Weights of a small GPT-style language model, trained from scratch on English Wikipedia: 2.23M parameters, untied embeddings.
Each number is 50 + 12 x the weight over its row's rms, rounded and kept within 0 to 99. Layers, rows and columns count from 0. The size before them is the row's rms in percent of the matrix's.

# layer 6 MLP up, 384x96, rms 0.125, rows 0-33, columns 0-95
015:69 20 42 53 49 64 51 50 52 56 53 40 60 73 25 39 47 61 67 39 70 56 68 58 66 47 54 62 48 40 81 40 49 56 63 36 59 64 71 50 52 46 44 30 44 59 64 44 26 41 39 49 41 60 51 51 43 50 49 40 35 65 50 43 65 65 61 51 61 49 68 69 24 61 73 32 42 37 53 38 46 63 48 58 64 57 49 47 45 60 39 42 45 47 54 42
026:61 33 67 54 32 66 62 67 33 46 20 41 45 49 56 40 58 53 42 38 51 66 55 45 43 44 55 80 74 53 50 51 51 38 47 38 43 31 69 51 56 56 52 57 43 34 62 64 66 34 65 68 23 59 62 80 46 56 45 54 51 38 51 40 30 57 53 57 55 51 51 66 38 50 46 47 30 42 45 37 49 68 47 38 44 51 50 47 36 59 44 57 34 29 43 43
011:54 47 58 46 50 55 42 48 57 26 42 56 56 59 61 58 34 52 38 44 68 45 65 43 44 45 25 50 77 31 62 51 53 46 48 47 56 43 58 40 77 74 52 26 50 55 40 63 41 47 75 51 53 39 54 68 55 67 43 48 53 56 66 40 55 36 36 53 57 56 58 46 71 66 47 57 13 41 26 32 33 58 33 49 51 45 67 51 45 51 64 54 52 46 53 67
014:64 58 64 66 52 48 54 57 39 54 40 70 72 34 54 44 71 51 64 52 48 68 48 59 56 55 59 67 42 31 56 54 65 66 57 43 51 73 55 60 33 72 33 63 53 68 52 52 62 41 59 69 47 60 51 77 51 62 56 66 41 65 38 53 60 62 68 48 56 64 45 82 49 60 63 46 55 58 60 49 71 42 63 52 45 61 48 70 39 58 64 55 47 62 64 48
144:52 49 53 43 49 66 33 46 63 48 35 53 65 70 61 38 39 82 58 38 58 68 56 56 82 54 24 33 53 35 37 45 42 41 40 32 56 33 50 44 41 59 37 47 52 43 55 51 52 54 45 32 29 56 54 44 16 45 60 52 48 68 56 62 43 63 59 59 51 71 43 57 36 56 71 42 41 58 46 35 67 43 49 44 66 52 47 32 34 40 52 57 45 39 45 47
013:38 68 62 49 53 52 47 53 32 34 52 64 70 32 50 67 68 47 54 52 58 56 19 34 46 47 50 51 31 43 42 50 67 37 49 41 47 64 51 53 42 58 16 60 51 86 33 48 54 42 65 50 48 57 35 44 64 58 62 57 54 60 46 48 67 38 44 37 49 54 55 54 73 45 51 56 49 65 55 67 80 51 42 59 41 61 43 57 44 39 63 42 59 34 55 32
014:64 18 66 49 35 58 55 69 48 46 36 65 72 37 59 52 53 52 50 53 81 44 33 50 53 57 50 68 39 66 50 52 56 42 57 54 49 70 35 40 62 68 60 49 39 73 58 66 57 46 65 80 43 65 57 60 54 48 55 49 42 55 45 61 65 60 70 60 47 51 28 68 64 60 58 57 64 35 56 41 37 58 52 47 51 50 56 48 30 28 53 55 49 54 42 65
118:32 53 65 52 25 56 61 42 19 61 47 55 51 54 51 44 45 66 40 54 34 33 65 52 39 41 56 53 30 55 64 60 44 59 40 42 53 49 40 36 62 28 60 55 52 60 64 39 38 65 65 53 33 72 55 62 51 44 55 49 38 43 52 56 43 64 56 62 53 44 58 40 70 39 47 43 54 63 45 67 46 61 48 51 22 62 57 53 08 66 53 50 28 40 39 57
143:50 61 45 45 21 73 48 47 67 31 60 48 57 45 65 60 63 39 36 57 38 29 53 42 68 48 52 49 18 75 52 27 57 45 57 40 38 53 42 62 58 56 48 35 56 64 56 55 25 43 50 44 31 66 50 75 46 58 52 70 41 57 71 45 48 67 40 58 54 45 48 40 33 42 39 40 49 70 60 50 40 35 35 55 39 45 56 46 56 62 38 61 58 44 38 57
032:49 50 53 50 50 47 54 48 68 38 70 69 56 34 18 49 56 60 44 75 48 40 42 60 58 60 31 63 48 52 56 51 52 41 50 56 33 55 30 18 50 62 67 48 47 67 57 38 50 52 49 53 61 46 53 13 41 44 42 45 37 63 46 63 58 51 64 47 57 60 25 37 71 52 66 52 59 55 65 47 56 28 49 69 43 44 52 53 45 38 51 31 58 37 68 50
129:49 73 44 61 32 69 53 50 68 55 65 58 51 41 53 46 54 55 46 59 52 43 63 68 47 51 48 20 46 51 48 43 40 47 43 40 70 47 61 48 54 73 31 61 65 42 63 68 49 37 39 59 45 39 60 54 63 54 54 48 46 52 60 62 30 57 47 70 45 47 44 33 45 36 50 42 25 69 60 39 41 35 20 38 38 28 63 69 45 68 52 56 43 50 36 73
126:33 41 66 44 47 78 54 31 40 64 47 62 63 44 44 27 69 65 51 32 37 31 70 54 54 27 53 37 41 44 46 37 62 58 53 63 38 61 63 58 51 47 54 57 39 55 47 36 62 36 61 48 44 32 52 31 52 61 55 83 59 62 60 40 39 51 46 63 39 47 51 66 84 45 51 49 62 40 42 47 45 51 50 62 56 38 56 31 38 56 31 53 49 38 43 58
123:55 49 39 44 68 45 48 32 33 57 36 51 55 49 52 48 61 43 35 59 49 51 56 39 70 60 31 55 51 56 58 62 52 57 52 54 58 62 52 46 56 36 60 42 34 58 46 44 80 34 46 60 16 34 45 54 62 52 35 41 35 39 32 50 44 38 73 62 48 74 54 59 49 36 57 47 51 72 79 46 70 50 45 50 56 49 31 22 51 56 39 55 44 34 63 70
129:27 41 45 41 50 52 64 54 43 40 51 67 53 53 45 30 68 44 49 34 61 50 50 51 70 33 26 62 49 54 47 58 54 56 49 55 66 66 57 52 35 53 46 33 42 52 52 54 54 27 38 42 76 40 47 61 66 37 28 42 41 56 38 47 44 51 62 58 66 66 67 67 49 62 42 73 56 42 49 26 58 43 51 26 79 34 51 51 54 48 46 70 33 37 42 59
025:68 36 66 65 40 65 64 63 31 50 17 54 46 47 65 44 57 49 55 44 58 66 48 49 44 48 57 72 70 58 43 51 49 47 43 41 42 35 57 67 62 62 45 58 40 35 57 64 70 43 64 75 22 63 61 83 52 59 50 58 57 39 47 45 39 61 59 58 52 54 49 72 45 49 41 53 40 49 49 52 50 67 60 34 35 52 50 54 27 56 56 66 31 40 41 48
116:49 59 50 43 49 75 26 32 58 35 61 57 62 42 64 44 46 70 59 33 37 33 56 38 68 52 54 28 58 49 42 70 78 45 48 45 58 37 52 56 36 54 44 48 63 65 59 64 43 36 61 73 38 62 39 41 42 69 48 54 44 49 75 62 27 50 49 70 57 34 65 47 66 47 46 46 40 50 47 53 62 18 46 38 56 53 52 32 44 48 48 50 49 46 50 52
105:55 50 67 41 38 36 31 46 37 41 32 61 42 32 51 49 72 73 54 44 69 45 63 54 56 41 45 75 64 75 58 57 52 66 70 32 41 77 54 58 51 61 37 43 43 57 46 37 48 35 50 38 49 54 52 27 49 57 47 55 58 48 48 41 32 45 50 58 39 55 42 66 60 41 64 56 46 58 53 14 70 53 55 54 69 43 54 37 60 48 50 47 46 22 46 52
125:56 27 66 28 52 37 59 52 31 67 39 70 52 65 36 64 52 56 38 59 41 41 67 59 44 52 42 35 30 25 52 53 45 50 44 61 68 53 46 56 69 54 46 61 64 54 43 78 42 45 60 55 56 52 49 41 66 37 43 56 37 44 74 33 60 63 47 37 73 48 46 33 25 54 39 42 38 52 43 43 51 57 49 46 36 50 65 60 38 61 42 70 67 44 36 42
123:47 72 49 68 35 65 40 42 50 52 66 76 56 26 36 39 69 35 34 44 62 46 52 44 43 34 55 46 44 57 46 63 66 65 43 46 54 56 44 77 58 52 81 51 48 50 52 31 46 30 46 64 43 52 28 50 53 58 49 49 43 68 56 42 44 57 59 53 31 41 66 49 56 49 54 32 36 40 73 25 45 58 43 56 57 29 50 60 35 67 61 54 48 58 40 48
127:31 44 50 31 54 49 76 66 62 57 44 51 54 59 58 52 45 78 55 48 47 57 60 70 63 66 52 61 36 51 46 55 76 49 66 42 52 47 50 53 42 71 52 61 32 61 52 39 52 38 65 35 46 41 56 39 38 42 43 42 58 60 71 52 55 58 38 50 46 57 56 64 43 59 56 76 49 52 32 32 66 52 40 38 43 20 60 32 26 42 32 48 48 30 38 64
085:59 52 62 37 73 60 45 70 43 39 43 64 58 40 35 57 44 84 62 56 41 34 60 31 41 48 40 62 70 53 45 30 65 52 50 33 50 59 39 57 51 73 48 42 41 59 47 57 54 34 28 33 36 49 42 53 48 57 61 43 45 62 64 23 71 42 63 53 65 55 51 38 63 38 47 43 44 53 37 49 40 43 25 36 31 57 41 34 68 54 50 52 44 37 41 52
014:48 44 60 45 26 55 56 72 52 48 41 60 59 42 38 47 61 43 40 65 49 32 22 47 46 61 48 61 35 58 45 55 56 27 52 47 25 66 24 25 30 49 44 65 51 81 47 57 61 54 66 58 57 72 49 44 39 42 37 55 41 62 36 49 53 48 61 49 51 50 26 40 66 40 32 58 70 45 64 55 61 50 39 61 46 52 51 50 48 21 51 51 59 46 56 43
022:58 24 70 49 24 68 55 72 36 46 21 39 68 47 48 38 59 44 45 32 53 57 44 44 45 49 58 78 58 42 50 44 61 44 55 30 46 51 59 47 51 48 36 58 53 50 60 65 57 38 57 62 32 72 53 88 44 53 54 51 41 43 47 40 44 61 60 62 53 44 54 63 39 35 49 52 32 45 38 38 50 72 44 53 50 53 59 40 46 38 37 54 43 31 31 34
113:40 73 55 64 50 71 53 33 45 58 45 46 55 49 40 57 54 43 41 83 45 46 59 31 63 52 45 44 54 45 41 36 47 37 67 31 66 55 38 58 41 48 50 60 61 72 56 33 64 37 52 40 27 31 50 69 42 63 52 48 38 50 51 31 42 57 62 75 52 50 46 52 65 33 79 38 64 43 42 57 42 24 55 45 55 52 47 53 40 46 51 51 28 42 50 73
119:45 43 61 50 34 54 31 52 42 66 60 49 43 51 39 49 62 54 38 48 63 39 63 46 41 54 47 29 63 44 54 43 43 69 34 34 49 75 47 69 19 60 34 73 50 66 35 43 36 23 61 46 53 50 36 44 58 49 36 55 48 54 68 50 26 30 71 54 47 73 47 59 61 48 54 60 64 61 48 43 68 56 47 56 75 44 59 40 48 68 35 55 54 41 52 47
015:64 53 60 79 57 55 68 50 27 52 30 75 58 38 55 53 60 40 56 50 50 64 45 52 54 61 52 52 49 56 42 58 47 70 45 49 40 53 37 52 38 58 46 67 38 75 54 46 66 38 62 71 45 67 52 57 65 60 59 61 62 57 32 53 48 51 52 52 53 65 36 79 58 61 37 47 73 52 60 70 63 48 56 42 31 49 42 56 21 56 71 63 37 53 63 51
130:53 40 68 39 49 56 34 45 21 37 30 64 49 59 38 57 51 75 56 53 27 47 48 42 71 47 36 54 58 37 58 41 50 56 62 44 48 47 40 51 65 43 68 60 56 65 53 71 51 33 61 27 41 41 40 31 26 39 55 56 46 49 53 50 56 64 48 39 55 49 30 57 46 45 57 69 56 64 23 56 56 48 36 31 25 63 45 39 38 38 48 67 58 39 59 57
132:51 69 48 41 42 54 50 26 55 47 47 51 47 37 42 44 56 63 63 37 59 66 43 60 49 47 52 42 46 47 73 64 43 67 67 16 50 54 53 57 50 69 69 72 66 49 47 29 43 43 36 52 45 51 73 50 43 38 46 40 47 41 59 47 66 81 57 56 45 57 51 30 54 42 46 65 71 55 39 33 42 28 41 49 65 52 52 71 29 53 41 53 61 37 42 36
133:55 53 54 39 42 58 44 41 52 44 39 43 63 42 42 48 72 57 43 39 55 55 47 59 54 33 20 57 49 56 68 48 40 67 40 52 61 51 33 56 55 74 45 38 63 45 41 50 42 47 56 56 59 65 63 37 49 57 28 48 54 46 55 45 58 58 41 64 45 80 54 53 58 29 52 62 37 49 68 48 89 53 30 46 60 54 47 58 39 80 45 47 43 21 31 43
119:41 56 63 31 52 58 47 55 29 57 41 75 40 42 45 56 40 62 58 39 38 52 39 54 70 48 45 53 44 56 53 50 45 58 51 42 66 50 48 43 52 69 48 35 44 47 48 64 69 66 44 40 23 51 58 74 37 49 73 62 42 64 35 70 50 55 43 84 38 38 56 37 41 33 66 66 49 46 59 36 61 45 29 71 47 61 51 48 25 54 41 55 49 51 39 66
126:47 56 48 35 48 58 48 58 58 49 51 56 55 51 49 66 58 53 58 60 44 32 42 57 46 49 45 60 56 23 50 37 68 63 39 44 37 30 46 54 44 59 64 64 41 59 67 54 50 47 61 52 52 36 55 62 45 48 40 41 41 69 58 95 38 47 31 64 16 45 33 48 48 25 37 44 49 43 55 62 65 42 31 61 33 53 58 30 40 54 35 48 66 42 40 64
100:51 41 66 63 59 58 24 55 43 44 24 48 48 52 50 45 46 68 51 75 41 96 58 51 74 56 60 65 49 61 54 41 45 54 50 53 51 47 34 50 53 49 31 41 52 64 46 37 52 45 50 40 47 72 40 37 44 30 42 50 32 57 40 39 51 52 68 45 51 53 31 45 43 57 74 47 65 27 45 47 76 57 32 45 67 47 56 54 51 46 35 46 56 43 67 50
127:49 56 49 48 73 34 48 40 49 64 35 54 51 34 44 60 88 62 38 25 72 51 58 33 50 50 39 58 49 52 69 61 63 47 63 52 62 59 60 48 52 58 45 60 41 37 62 65 50 37 49 47 50 36 43 60 47 35 38 54 24 31 49 47 57 52 35 36 65 69 42 45 59 37 55 76 54 63 61 40 52 30 54 40 54 25 57 32 57 46 52 65 43 43 31 53
109:49 51 41 32 33 56 36 46 24 46 43 62 34 38 66 52 60 72 38 53 51 40 39 72 62 35 34 37 45 38 42 64 50 43 58 38 63 40 44 62 68 54 75 43 56 57 63 63 43 41 62 38 39 53 61 34 41 64 54 45 46 37 31 74 59 50 35 75 36 54 50 41 46 32 37 66 54 57 62 55 62 41 40 79 58 57 61 41 46 38 60 57 50 50 65 44